Part of a small language model's weights: learned positions.
Each number is 128 + 32 x the weight over its row's rms, rounded and kept within 0 to 255. Layers, rows and columns count from 0. The size above them is the row's rms in percent of the matrix's.

# layer 6 MLP up, 384x96, rms 0.148, rows 107-175, columns 48-95
size [ 99 125  96  97 100 108  89  90  55  99  91 102 101  84  96 101 101 103 118  90 102 115  79 115 119  86 101  94 100  85  95 121  93 106  93  88 120 111 106  90 101  74  85  93 101  94  93  94  88  95 117 101  89  85  87 116 110  98  95  86  96  94  88  90 103  96 103 119 107]
[[169 175 173 160 198  99 174 114 164 143 178  90 130 146 137 176 126 135 115 136 175 126 122 128 144 127 120 118 127 115 117 166  79 155 106 107 111 113 189  88 114  97 126 137  92 100 125  83]
 [127 137  87 160 112 118 117 153 163 117  84 135 144 130 137  44 129 143 120  70 135 131 147 159 142 123 134 148 177 148 121 158  97 106 119 149 129 117 147 106  77  92 126 125 158 167 135 109]
 [ 98 112 121 113 141 110 103 188 103 122 163  97 149  88 160  85 137 174 174 171  99 180  95 102 104 152 136  85 133  97 154  79 132 138 178 162 163 103 127 197 130  83  83 143 176  98 117 183]
 [137 133  72  76 132 196 122 148 108 117 145 120 126  81 174 140  99  81 148 109 120 120 142 136  85  98 167 135 120 119 204 107 159 148 201 165 169 123  74 160 150  88 168 140 137  90 126  69]
 [150 150 114 109 102  50 104 123 140 119 133 149  94 127 148  79 159 139 147 182 100 100 143 140 109  97 108 116 178 181 136 135 133 135 138  81 124 120 225 124  74 121 182  98 156 172 155  76]
 [134 155 123 169 180 143  94 161  98 153 113 137 136 192 153  78 156 133 120 171 155  95 157  91 143 113 145 137 140 147 190  85 169 118 151  89 157 131 103 146  68 136 167 133 173 147 114 153]
 [138 128 111 127 131 172 204 155 138 123 111  81  97 144 166 126 178 155 161 169 178 174  75 178 113 165 159  80 103 116 134 152  97  78 166  93 163 122 117  84  86 161 122  97 166 174 154 157]
 [146 123 105 106 104 133 135 137 108  79 155 125 200 174 160 112 121 118 156  59  95  81 153 140 132  76 149 158 119  85 140 143 152 114 138 134 149 104  61  73 127 122 129 132  97 178 140 129]
 [148 146 126 123 164  63 171 146  82 114 100 180 136 133 148 133 125  89 128 138  98 142  84  78 125 110 161 165 125 174 144 145 113  67 127 122 102 153 130  95 121  76 143 136 154  88 117 153]
 [163  42 109 108 151 165  93 194 152 122 153 148 157 141 146  86 124 136 132 142 108  90 164 140 125  77 160 118 137 188 124 123 121 144 169 149 144 134  73 130 101 141  96 226 126  46 133 139]
 [149 134 100 148 149  94 169 160 143 146 161 122 104 124 161 135 104 116  71 162 176 163  91 128 156 153 171 171 106 120 120 118 127 126 101 125 209  68  86 154 103 137  96 127 217 130 102 163]
 [127 109 104 116 124 138 134  40 107 133 183 132 138 142 149  99  85 162 112 190 159 105 123 168 119 147 151  72  95 146 112 105  62 223 120 121 162 144 107 140 102 145 137 122 149 158  88 146]
 [133 152 124 150 102 142  91 123 139 134 106 130 112 122 159  89 133 112 151  89 205 130  86 141  84 146 136 103  79 106  59 182 128 140 145  50 143 135  79 165 134 105 181 140 144 111 118  82]
 [186  83 173 112 136 112 129 102 168 134 152 130  85 143 151 197  98 119 167 175 134  90  70 112 150 122 137  65 145 120  68 108 121 126 109  79 108 142 118 114  94 128  87 122 137 164 121 109]
 [ 96 130 139 130 189  93 133  89 150 162 137 140 118 145 112 145 119 115 157 105 136 134  98 114 111 109 103 161 164 134 119 142 100 111 124 128  99 158 138  62  82 123 152 134 209  67 122 115]
 [ 85 160 133 171 174  71 179 163 113 152 145 100  63 159 141 142 136 145 112  96 137 143  83 167 153  85 102  85 116 128  52 197 157 132 142 129 150 114 109 138  92  92 144 108 142  19 185 104]
 [145 112  91 108  88 130 136  47 126 165 136 185 159 125 138 165 147 142 197 157 140 136 213 119 169 136 115 132 132 161 132 124 120 146 166 154 166 136 107 136 190 141  79 119 131  94  57  75]
 [129 136 140 150 167 120 110 131  56 113 174  91 180 147 109 126 143  63 145 205 180  97 132 152 127 169 122  80  97  92  90 160  52 150 123  70 114 116 145 153 154 120 141 141 112 130  89 123]
 [ 78  34  84 139  81  68 138  55 100  81 157 116 106  66 146  77  99 114 169 109 141 103 141 142  89 125 140 127 165 124 146 155 138 132 126 206 174 110 150 126 160 116 173 170 119 113 149 140]
 [103 189 111 152 151 125 121 115  79 116 155 141 124 174 158 103 133  76 154  72 150 131 136 170 108 114 156 192  87  96 137 101  64 142 177 129 143 123 175 137  82 136 119  71 110 142 112 142]
 [ 97 160 130 151 137 142 145  84 126 164  78  89 163 107 154 142  96  42 133  97 162  91  96 150 112 102 136 167 108 115 119 135  82 123 164 143  82  92 110 141 144 167  69 140 118 168 146  77]
 [123 112 151 140 150  89 105 181 140 121 161  53 169 134 144 145 119 143 111 142 162  83 208  99 132 144 149  87 142  93 100  97 121  93 130 170  85 105  99 113 176 138 187  83 135 217 140 137]
 [129 178 173 145  83 140 103 140 130 126 133 136 160 130  72  93 163 139 127  97 125 117 103 182 116 154 137 119 135 134 183 187 144 114  79  93 179 135 126 113 120 182 161  87 159 123  86 136]
 [ 92 149 120 168 144 132 111 133 131 110 135  86 103  98 124  85 138 110  77 168 155  70 134 149 132 146 174 125  71  94 198 155 142 181 131 148 120 120 189 160  53 139 110 100 167 118 123 109]
 [ 89 124 133 138 123 129  49 129 122 167 166 137  74 113 122 162 138  99 117 155 144 143 123 106 131 177  87 150 151 102 157 165 139 124 164 148 155 166 133  65 159  90 185 171 171 160  91 150]
 [149 123  90 163 126 144 183 132 130 130 230  95 108 183 140 118 145  91  94 102 169 113  91 126  82 157 132 140 197 146 184 147 169  72 143 133  75 109 108 155  98 130 130 121 128 142  65  67]
 [180 142 106 143  91 179 149  99 117 154 140 100 160 173 114 103 148 118  78 144 115 182 170 145 128 149 140 138 108 140 161 131 115  53 137  85 144 130 105 135 139 102 128 170 115 121  88 105]
 [ 83 112 149  93 135 147 151  93 113 126  84  96 182 111 105 140 150 100 126 158  95 166 157 193 134 158 161 123  50 186 130 174  66 147 124 141 138  82 116 125 139 124 137  90 143 118 123 157]
 [ 97 115 140 126 196 145 163 174 155  94 115 107 118 108 148 108 156 145 123 155 179 129 205  72 114 137 123 169 149 129 108 132  86 192 102 140 128 191 112 140 150 145 100 170 179 141  98  89]
 [144 124 138 166 206 128 100 151 124 146 101  83  84 121 138 173 104  92 120 119 108 148 121 133 159 105 115  96  96  71  94 142 135  99 148 148 121 146 161 128 139 125 174 104 145 148 127 168]
 [112 130 129 207 158 135 141 129 120 155  82 142  42 135 130 124 158 193 125 135 136  89 164 110 187  90 169 134 114  95 183 105 135 175 150 164 116 114 133  94 137 125  96 150 168  68  95 177]
 [168 101 101 117  39 171 126 150 117 145 127 153 102 124 192 161 140 138  96 127 129 137 167 127  87 141 142 140  94 209 178  60 122  76 160 134 140  87  58 124 118 127 114 116 137 195 134 102]
 [146 118 153 187 151 123 144  84 179 160 127 111  81 138 149 109 171  98 146 129  99  87  99 173 136 141 128  88 195 129 106 162 153 112 102 139 100 136  97 142 140  60  84 151 125 126 125 211]
 [136 175 162  73 103 107 152 216 104 128 150 115 128  84 134  80 172 138 117 109 161 109 219 142  82 107 155  77  94 132 114  81 121 171  93 130 150 104 127 182 101 110 172 103 136 161  84 139]
 [135 132 155 173 210 152 183 163 156 118  81  63 134 101 116  64 136 102 101 111 162 170 165 158 144 153  93 132 120 136 159 138 135 147 134 103 141 105 135 187 144 194 110 147 123  76 175 132]
 [127 127  74 157 171 132 113 158 137 128 132 120  74 105 131 104 151 126  87 119 142 190 136 105 132 151 109 154 131 122 106 127  99 111 165 154  87 134 141 126 123 114 175 136 138 123 121  62]
 [ 64 115  99 143 153 143  82 118 131 141 116 104 132 143 132  95 109 207 112 117 123 144 152 137  98 131 104 129 142 185 155 186 161  80 210 118  52 137 106 108 104 137 105 179 130 115 105  68]
 [152 164 102 159  96 155 146 166 120  86 113 101 102  81 150 141 160  98 114 125 189 163 114  84 138 110 113  81 107 176 131 121 133 157 156 103 140 150 172 111  97  81 142  66 156 147  85  98]
 [133 121 121 127 156 135 113 124 127 137 157 176 142 109 113 154  81 152 176 119 115 177 108 144  97 130 133 166 134  76 113  70 153  94 109 110 100  78 132 165  80  79 113 109 130 139 205 102]
 [105  72 120 137 116 139 150 172  96 158 106 135 135 131  87 130 102 144 115 142 127 169 158 125 191  62  62 153  60 143  84 123 133 136  97 141  45 141 165 146  68 136 143  99 142  94 165 163]
 [165 120  82 123 127 158 151 143 141 169 132 126 160 153 150 198 165 114 170 119 197 106  71 171 159 109 103 154 150  85 155 120 178 114 111 155 155 158 130 133  63 133 131 121 136  94  84 145]
 [101 120 118  97 139  84 104 123 100 125 158 135 148 106 104 126 174 123 110 127 179 157 152 176 170 104 154 124 113 115  91  85 153 139 211 138 129 125  88  91 121 100  95 165 142 145 165 141]
 [140 153  97 106 125 145 125 131 176 118 141 106 181 129 107  73 105 209 101 179 103 143 139 129 133 149 158 131 143 144 131  81  18 139  87 166  72 117 147 130 153 126  82 113 160 139 114  83]
 [107 157 150 140  80 133 137  91 107  93 144 126 167 108 106 171  98 174 133 147 146 100 120 172 180 114 125  88 136 148 195 112 159 174 104 170 115  93  94 122 125  89 113 173 164 153 121 177]
 [149 145 129  85  92 149 112 109 120 132  71 106 123  97 116 201 161 107 157 167 187 141 102 185 138 113 131 148  67 190 123 116  78 100 112  92 124  90  68 207  99 134 178 107 136 115 157 147]
 [141 144 107 111 179 125 117 113 171 107 159 107 106 108 132 133 152 107 123 129 116 154 119  90  99  90 160  85  98 109 130 158 164 100 135 145 100 102  84 123  45 180 121 111 131 146 170 176]
 [131 111 108 140  82 161 192 111 128 104 119 134 116 148 103 128 116 115 148 176 140  99 158 188  84  95 121 106  83 127 108 100 103 145 131 178 189  89 126 203 140 175 122 136 103 133 189 106]
 [ 87  99 136 154 177 153 134  56 170 141  85 111 134 173 112 187 114 115 129 142 172 136 112 205 142 145  63 135  83 168 118 114 159 160 122 128 129 134 175 105 140 160 164 165 172 140 145 157]
 [130 113 115 200 110 183 169 126 137 109 114 111 184 170 196 108  78 158 133 132 111 127 108 141  49 139 153 130 104 135 145 166 197 140 156 109  74 168 122 157 179 120 156 128 154 164 156 113]
 [123 142 102 100 125 173 148 117 149 139 136 128 162 135 137 106 130 103 130  88 137 143 101 132 157 133 123 179 137 160  66 180 119  88  34  96  78 127  95 137 107 205 131 115 189 150  69 188]
 [153 118 100 122  56 179 148 122 107  96 131 168 138 121 102 111 120 122 100  98  61  85  21 175 154 135 111 152 134 206 155 128 101 151 153 135 147 156 137  90 137 128 128 143 119 129 160 120]
 [154 136 144  97 163 163 137 124  65 183 160 134 183 168 181 139 149 147 123 159 180 152 129  95 127 187  87 126  94  73  96 112 125 134  70 129 118 172 115 130 150 184 124 154 203  60 118 153]
 [ 99  82 149 122 138 148 118 139 158 114 161 159 129 168 148 107 143 130 142 134 117 142 133 152 151  73 120 149 133 148 123 113 114 151 143 125 172 110 148 112 145  93 107 139 111 205 124 136]
 [154 135 152 158 111 103 177 183 142  95 164  99 115 166 212  67 112 121 166 166 208 113 152  99 122 201 172 150 164 105 115 166 146 149 116 151  98 169  81 172 167 103 138 138 144 116 125 136]
 [123 111 125 206 123 104 102 150 132 143 150  94 173  79 107 147 153 105  86 123 116 172  85 135  75  76 120 142 128  91  71  97 132 116 161 152 122 106  84 145 166 101  86 154 131 127 123  59]
 [144 152 103 141 125 146  73 119 179 112 178 115 145 121 180 155  76 115 172 132  95 137 110  75  98 125  65 144 170 182 148  81 163  87 116 111 123 129 118 123 125  95 140 114 106 147 101 104]
 [158 127 155 120 111 144 144 145  78 165 176 160  91 136 125 144 139  85  88  49 255 169 127 136 100 156 140  84 188 125 125  96 136 135  75 168 154 111 168 138 118 143 119 155 111 132 167 122]
 [146  42 135 117 122 113 135 174 107 140 162  94 178 182 160  82 150 126 111 164 192 105 113 110 141 115 159  84 164 123 128 117 120 113 101  83 135 173 114  93 137  60 139 148 170 163  83 138]
 [109 142 145 101 147 151  92  90 144 164 124 112 136 146 172 148 136 105  56 187  78 142 177  56  96 181 165 125 112  96 141 108 147 191 143 146  99 101 147 110 153 153 188 147 177 110 141 112]
 [102 114 152 106 136 197  85 116  75  80 143 119 125 144  98 104 144 143 149 184 159 122 127 173 135 152 111 150 125 140 127 110 106 121 105 151  71 125 106 145 112 130 110 139 164 101 117 175]
 [133 186  79  63 151  90 151 195 115 162 155 163 133 122 110 134  93 139 165 124 145 158 125 108 138 164 106 140 103  77 112 107 107 112  99 158 180 129 108  67 223 144 165 121 210 130 170  66]
 [ 91 118  86 117  77 141 103 125 109 102  91 179 124 124 197  84 106 141 156  76 148  90 156 140 118  73 133 118 147 159 143 142 172 175 122 175 146 158 137 114 104  96 123 184 179 174 160 130]
 [146 117 122  81 141 155 146 164 130  83 170 143 131  91 119 170 127 139 133 159 132  22  92 147 111 119 204 127 181  74 118  44  88 113 195 146 106 128 113 103 124 121 138 103 190 118 149  89]
 [151  79  86 121 137 100 146  90  89 126 176 143  64  92 155 144 114 168 112  96 220 142 123 122  94 106 108 182 106  67 126 149 145 143 155 153 162 120 147 127 129 155 152 114 204 119 107 193]
 [120 113 138  93 180 140  88 118 102 140 137 207 112  74 166 119  97 151 154 154 133 113 150  79 135 141 191 159 134 112 150  43 133 172 162  95 140  72 103 181 131 145 106 121 143  90 143 120]
 [162 112 139 112 143 177 164 174 128 144 116 116  81 102 162 114 140 126 150 131 109 134  98 156 112  61 125  69 169 124 110  78 144  88 166 108 143  84 137 136 156  93 132 162 128 118 200 100]
 [127 183 136 158 134 117  86 108 143 154 157  94 154  96 103 131  97 131  88 147 100 158 199 161 137 191 227 160  80 112 115 176 158 175 157 196 135 155  77 130 129 106 136 134 138 112  88 200]
 [ 85  98 144 155 136 180 109 138 133  91 126 100 116 130 148  74  79 129 103 186 147  59 152 156 107 145 137 154 114 122 219 128 122 133 115  89  94 151 126 115 153 196 135 124 126 197 115 137]
 [174  97 158 172 154 151 162  92 134  92 162  88 158  62 123 115  93 208  86 110 145  89 147 129  80  83 105  90 129 162 100 141 127 111 180 159 111  96 106 127 109 121 100 180 140 132 140 138]]
# layer 6 MLP down (transposed), 384x96, rms 0.143, rows 107-175, columns 48-95
size [ 98 111  92  87 102 113  70  82 104  81  83 108 100  74  98  84 100 103 116  92 114 119  92 112 102  82 102  88 108  80  92 103  71  99  97 103 131 110 117  83 104  86  91  91 102 104  92  74  87  69 111 112  84  84  81 117 134 108  96  97 101  98  94  85 108  92  76 114 114]
[[125 107 141  83 187 153 178  87 156 129  76 103 157 136 106 171 120 129 177  95 121 110 110 130 122  97 135 132 146 124  95  92 168 126 155 144 142 171 130 107 144 108 161 142 141 158 200 173]
 [136 144  80 151 119 119 114 141 143 154 172  99 168 157 146 100 100 174 126 161 142 181 138  78 157  89 151  85 124 118 118 178 151 150 140 137  85 102 130  91 186  82 126  97 126 179  71  59]
 [ 72 151 144 157 152  97 152 142 176  57 146  90 136 152 146 123 121 169 113 162  58 128 111 102 117 153 145 184 121 156  84 103 151 169 130 119 109  53 172 147 165 177 174 157 139 115 153 188]
 [141  83 160 106 122 165 168 139 106 101 126 110 179 104  48 131 115 149  91 155 102 106 117  72 114 150 105  73 110 152 149 101 131 120 100  81 138 107 146  57 108 173  98 106  84 130 148 152]
 [ 70 128 116 148  83 101 155 167 115 134 172 165 135 139  82 141 165 116  94 129 142 118 128 132 147 145  95 181 109  99 118 162 115 141 173 154  72 134 207 113 163 150 128  67 102 157 143  83]
 [ 89 168 106 153  87 129 145 119 172  66 140 153  97 155 122  95 101 148 149 162 149 116 157 169 106 137 137 138  69 132 221  95 123 141  87 154 110 221 124 138 123 129 137  43 145 105 150 133]
 [ 82  58 148  92 102 130 108 103 116 154 122 153 134 110 106 177 145 106 137 103 121  73 140 139 130 150 122 164 145  87 103 103  60  80 161 143 149 106 137 128 165 164 128 187 128 157 159 122]
 [196 141 101 164 148 143  85 153 126 153 100 112  83  72 149 133 135  86 164 124 139 160  96  73 128 162  76 106 139 113 154 161  96 116 127 108 129 122 118 146 138 139 100 104 114 129 107  88]
 [ 55 141  54  91 138 120 134 137 155 137 179 107 109 176 129 117 119  68 127 139 123 188 168 111 181 120 133  90 119  84 144 173 163 100 157 129 132 127 128 162 154 179 115  75  92  96 133 148]
 [139 157 138 100  72 123 107 128 105  91 110  76 143 170 143  90 122 124 166 203 133 122 127  80 105 125 175 199 159 195 137 131  99  66 103 150 127 108 144 116 173  84 133  96 124 126 125 141]
 [134 160 120  96 118 119  86  96 156 148 130  78 108 157 164 135 161 109 149 165 138  65  87 113 102 129 125 189 148 157 106  28  88 127  58  83 128 136 151 132 151 113 119 126 155 138 190 177]
 [141 171 118 146 110 164 198 101  93  94  77 167 112 145 109 126 128 139 158 137  66 135 108  97 125 157 102 181 205 160 128 181 163 103 102 171  79 140 183  86  96 213 121 138  93 112 152 151]
 [172  70 175 131 108 114 164 127 107 129  73 128 148 159 159 123  58 146 149 115  60 121 125 162 110 137 117 158 142  78 102 134 132 133 126 148 110 120 131  59 169 119 185 178  83  78 129 162]
 [143 116 165 152  78 139  65 154 105  91  38 134 159 112  65 101 114 169 111 176 117  94 142  86 126 148 142 109 105  97 137 171  77 118 174 182 175 161 126  72 115 156  81 142 123 112 109 130]
 [198 148 147  96 116 175 127 164 141 154 105 131 176  85 107  94 133 185 127  90 121 142 132 113 122 161  97 108 156 152 138 112 134 115 157 164 164 107 122 199 117 153 122 154  68 140 107 136]
 [113 127 165  89 108 157 111 121 118  98 157 116 115 132 141 198 113 150 153 143 123  29 148 127 146 113 169 124  43 125 126  87 141 112 111 110  95  81 138 126 165 125 135 131  87 129 184 143]
 [138 172 102 101  83 133 119 168 132 112 159  94 176 141 105  73 152 125 105  93 108 118  78 119 138  87 148 100 167 156  99  94 122 116 100  92 102 130 131 170 174  54 214 155 141 147 167 170]
 [ 88 162 148 111 147 124 166  92 113 125 107 119 157 133  90 121 160  82 149  99  97 151 117 134  80  98 119 128 144 196 143  62 141 163 131 148 142  69 144 114 117 169 189 102  46 116 153 176]
 [166 181 130 119 129 127 140 102 163 142 102 153 141 163  95 153  94 133 102  67  62 167 159 130 144 150  84 115 159 142 120 122 107  76 121 153  86 165 191 127 131 139 200 106 134 139 140 168]
 [129 107 160 146 120 155  60  89  86 170 111  99 100 120 109  79 126  94 143  79 128 100 130 148  86 127 165 135 128 136 129 139  98  87 163 160 154 117 167 149 121 108 159 174 135 115  89 120]
 [147  86 130 137 108 149 134  98 107  93 148 143 168 184 120 125 106 100 143 146  94  93  66 151  87 134 131 114 139 108 162 156 115 136  36 120 126 144 145  64 144 108 160  55  79 107 135 179]
 [ 70 103 109 113 151 121 126 163 176  80 125 180 116 137 200  99 166  86 120  71 146 106  82 141 108 133 101 121 112 133 145 153  99 108 101 124 128 178 135 162  88 134 107 191 151 153 101  27]
 [158 127 128  67 104 120 100  58 122 176 104 116 105 136 170  94 123 131 106 120 168 105 131  87 144 128 123 116 128  97 139 101 150 154  93 118 178 138 154 167 168 194 126 108 132  76  99 112]
 [103 134 138 134 163 106 179  85  99 110  73 124  91 108 107 120 116 138 137 108 170 116 180  98 174  96 104 149 125 109 203 135 140 133 135 135 123 155  82 116  94 109 138 136  98 144 148 165]
 [159 118 185 155 127 118 168 121  98  89  66 108 165 111  81 139 133 101 128 107  88  92 165 142 128 119 126 137 142 189 141 115 147  99 103  90  77  40  87 161 119 108  64 117 144 137 121 153]
 [109 134 127 137 149 148 122 202 156 112 156 156 128 126 113 119  91 115 120  81  77 131 117  71 118 128 129 134 115 120 101 163 162  96 183 193 123 128  89 109 165 149  96 122  99 149 131 134]
 [112 144 121 128 172 152 109  92 121 202 120 163 107  82 145 110 115 104 174 100 100 140 142  90 110  97 139 146 117 123 113 129 174 142 118 129 140 158  83 133 172 129 157 133  83 202  95  65]
 [159 130 163 145  98 127 161 187  78  28 155 120 107 112  96 120 129 116 121 162  76  49 144 113 135 117 135 192 142 136 147 105 178 106 128  94 102 117 106  56 141 115 113 142 149 120 143 128]
 [ 95 125 115 149  90 121  94 109 118 116 114 135 136 114 115 142 114 111 129 132  57 102 105 184 174 149  63 103  83 142 155 170  86 113 138 149 162  68 131 100 112 121 172 154 153  84  70 112]
 [167  96 124 110 107 123  94 120 118 161 159 121 116 149  82  73  98 129 158 150 140 100 127 180 157 158 126 135 102 156  72 149 107  75 106  98  62 115  86 141 114  88  56  99 125 112 113 157]
 [157  70 109 128 107 111  77 150 103 168 142  90 117 135 151  86 171  76  81 196 152  86 169  83 111 115 136 135  98 108  93 166  98  91 103 142 139 104 119 140 140 151 174 173 131 123  96 117]
 [137 180 167 175 108 126 159 124 164 171  94  86 108 173  89 161 139 132 186  80 122 113 183  78 140 186 140 153 134 102 150 139 134  98 109 138 135 101 126 142 164 150 135 125 124 135 120 178]
 [132  59 123 124 116 112 140 147  72 151  71 112 159  62 129 133 129 135 160 163 123 110 115  96  42 126  77 166 133  63 145 141  84 134 152 130 182 119 144 117 129 194 131 139  98 144 120 103]
 [119 104 159 138  95 137 163 147 205 119 136 130 108 177 106  82 156 153 168 101 175 180 106 120  85 127  87 175 143 119 121 160  39 125 160 195 134 110  90 115 154 135 108 135 147  92  97 124]
 [103 168 126 108 132 132 118 167 108 129  92  93 102  94 134 100 123 144 112  57  89 174 107 111  74 200 164  77 107 158 104 145 176  94 176 151  84 112 159 208 187  88  83 134 106 107  85  87]
 [ 66 127 134 114  72 149 101 137 162 141  90 181 162 146  96 141 169 129 135  80 117  97 124 104 207 176 193  60 101 121 192 113 116 113  95 162  87  94 111 147 113 174 102 127 119 152 113 144]
 [165  82  68 130 201 123 114 123 140 135 178 133 111 119 179 125 130 122 131 156 137 159 105  87 191 202 170 123 159 154 169 168 120 109 112 154  75 198 162 120 152 115 168 167 162 101  91 128]
 [ 94  81 144 125 176 123 163  74 112 153  66 139 136 156 111 162 119 153 119  93 175 124  94 153 105 151 108  82 170 119 144 142  68 162 133 103 140 124 155 149 111 141 144 215  88 123 129 138]
 [158  61 130 117 176 136 134  89  92 168 136 107  64 135 144  92 166 157  68  68 180 131 135 142  71 115 155 144 207 214 142 218 152 171 118 147 120 166 112 126 121 182 116 148 161 144 157 124]
 [134  83 174 156  85 113 119 115 147 103  95 142 126 114 144 131 127  98 140  93 109  90  75  82  75 133 145 180 176 144 113 111 118 148 154 132 144 144 114 200 167 160 191 100  74 181 111 101]
 [132 136  73 134 131 114 121  74  94 105 111 131  62  78 152 124 110 193 121 127 120  84 143 123 136 179  90  52 175  98  89 162 105 198 145  77 142 136 114  86 156 151 122 171 124 155 138  48]
 [164  92 197 180 108 175 124 134 142 173  71 178 110  85 126 154 110 168 108 118 109 127 106 154 138 202 122 132 136 169 163 128  86 161  84 134 123 171 164 154 113 140 185 112  80 190 160  96]
 [174 133 148 184  81 112 161 152  40  44 104 118 125 116 179  97 143 115 146 173 154 166 132 145 120 118 129 109 191 140 112  97 164 134 117 114 165 135 119  95 140 142 104 124 159 191 107  85]
 [120  94 152  97 174 137 136  94 116 105  74 118 156  72 112 157 185 144 120 118  94 142 104  95  79 110  91 193 151 144 105 142 113  51  84 120 188 103 111  89 137 138 103 125  90 106 156 161]
 [158  92 137 162 115 147 100  95  30  98 208  68 105 129 120 135 108 119  92  79 125  75 145 178 136 125 110  90 132 172 147 131 106 170 185 110 142 128 135 136 115 127 122 145 152 172 153 130]
 [105  81 103 149 125 130 146 149 101 119 175 110  63  53 157 136  95  81 125 116 142 114 133  87 113 168  89 110 121  96  95 154  98  93  99 116  99 140  66 120  74 127 110 102 158  86 104 124]
 [134  99 141  73 157 117 108 131  99  57 121 187 147 105 136 153 138 148  87  40 117 127 117 131 142 162 142 155 132 107  94 159 143 125  87 109 138 138 204  82 115 111 108 136 146 125 109 122]
 [139 117 181 141 113 108  61 160 155 188 135  74 138 111 167 184 108 153 134  66 117 134 131 121 111 132 135 104 158 127 128  71  58 129 111 112  94 107  99 125 191 120 124 103  81 168 138  97]
 [143 169 109 140 129 118 201 163  20 113  68 147 147 103  98 131 129 111 108 127  80 193  98 105 135 182 149 133 155 140 112 174  95 128 164 144 159  67 148 116  74 159  98 190 103 101  99 100]
 [136  75  95 133 131 147 111 125 101  95  48  96 174  72 111 132  90 163 161 121 148  99 100 126  91 140 107 144  82 137 137  81  67 114 165 153 110 128 139 111 193 152 107 134 138 102 135  81]
 [ 81 152 137 118 132 133 146  99 135 123 116 123 151 145 103 148 125 140 115 180 183 150 150 116 136  88 102 120 135 127 159 172 115 117 166 126 141  80 116 183 115 132 178 135 116 120 112  84]
 [144  73 132 164 166 158 160 198 140 115 132 125 187 100  93 138 119  70 112 114 110 163 143 181 118 139 165 109 137 120 119 110 128 109 105  55 118  77 188 207 182 108 137  75 114 116 126 141]
 [136 124 117 180 158 151 110 133  99 107  98 109 148 116 138 105 128 161  85 189 102 180 135 119 133 161 185 143 147 103 154 125 132 121 149 110 154 195 117  95 105 174  99 137 131  66 120  83]
 [196 125 179  95 151 154 132  95  93 160  90 186 109 127 183 102 144  89 147 185  62  84 184  87 140 117 129 115 163 153 112  63 145 119 141 137 158 120 112 105 135  85 137 133 158 189 103 102]
 [119 150 133 125 152 155 153  74 163 156 168 194 162 137 126 150 101 122 150 159 168 122 143 115 175 123 158  91  86 133 130 146 169 154 163  91 150 112 171 162 121 127 127 173  70 121 112 187]
 [160 120  46 117 171 132  88 127 120 108 133 166 106 177 146  63 140  96 116  95  53  62 150 150 193 167 148 139  94 104  72 124 122 166 151  98 131 134 157 141 165 106 191  99 190 164 126 110]
 [ 87 121  81 125 118 184 183 116 122 100 173 104 167  71 145 147 148 136 173 166 164  82 157 101 156 119 137  85 133 119 156 119 105 136 130 147  77 120 130 133 155  84 177 126 178 178 152  92]
 [121 110 119 122 142 151 123 145 119 163 159 190 130  90 103 138 155 119 173 142 141  80 128 134 186 160  81 116 118  98 100 135 132 116  97 128  76 206 149 163 181 100  97  80 139 111 176 150]
 [157 146 133 137 142 135 153 138 134 137 131 143 132  99  18 103 118 159 158  94  79 136  97 161 169 162  58 192 159 168 108 131 118 145 135 131 175  70  80 161 155 156  90 155  84 182 133 161]
 [218 104 136  84  81 136 151 130 255 177 143 132 164 131 155 170 141 116 190 157 121  91 114 114 117 207 157 153 112 189  88 116 130 136 168 140 147 127  90 105 165 116 112 156 135 130 169 154]
 [131 110 158 169 119 111  65 109 118 110 144 100 178 213 143 127  79 173  89 179 162 136 104 143  90 172 129 122 170 114 142 121  86 132 111 148  97 138 115 143 116 151 123 119  84 150 132 110]
 [113 132 149 122 115 125 127 194 151 118 157 106 136 133 148 169 128 124 102 168 144 180 128 122 120 133 129  44 125 127 112 135  94 121 134  41 158  89 106 124 132 115 109 131 143  82  90 107]
 [158 144  79 185  55 111 133 125 154 126 117 112 112 154  84 118  98 147 123 126 153 174 138  35  81 133  96 104 156 136 143 141 159 136  89 148 153 128 145 114 114 128 110  90  51 131 123  95]
 [110 179 166  99 101 108  66 173  91 114 103 120 179  99 176 172 126 137 131 138 158  96 157 122 168 125 156 140  97  91 122 136 155  92 142 152 102 138 167 169 189 102 118 122 123 214 140 111]
 [133 136 215 161 107 203  79  68 152 116 139 173 181 123 117  95 149 112 121 108 100 102  97 155 126 140  97 115 118 135  87 184 188 155  72 161 158  93 159 147  83  65 129 128  85 103 163  89]
 [ 85 167 118 121 142 154 141 106 110 117 129  97 119 138  96 118 144 136 115  84 141 123 120 125 138 141 118 193 125 121 138 126 155 122 106 119 172 222 114  45 100 137 128  66 205 147 159 119]
 [138  53 178 112 127 141 110 105  94 100 134 112 143 108 123 184 138  73 137 136  84  86  93 155 137 125 106 172 135 151  97 119 139  91 171 106 122 122 119 110  95 115 178  74  68 201 147 126]
 [114 143 131 149 151 136 177 114 119 141  88 157 151 137 137 123 165 109 146  82 129 161 154 172 159 162 145 128 126 152 114 115 181 115 123 138 208 137 145 209 155 120 116 131 154  88  92 124]
 [ 85 176 101 164 114 141 138  79 152 115 158 157  99 160 103 169 143  95 116  32  66 134 122 166 126 159 140 122 145 116 132 108 133 191 129 127 118 134 181  57 153 139 135 100 134 105 128 105]]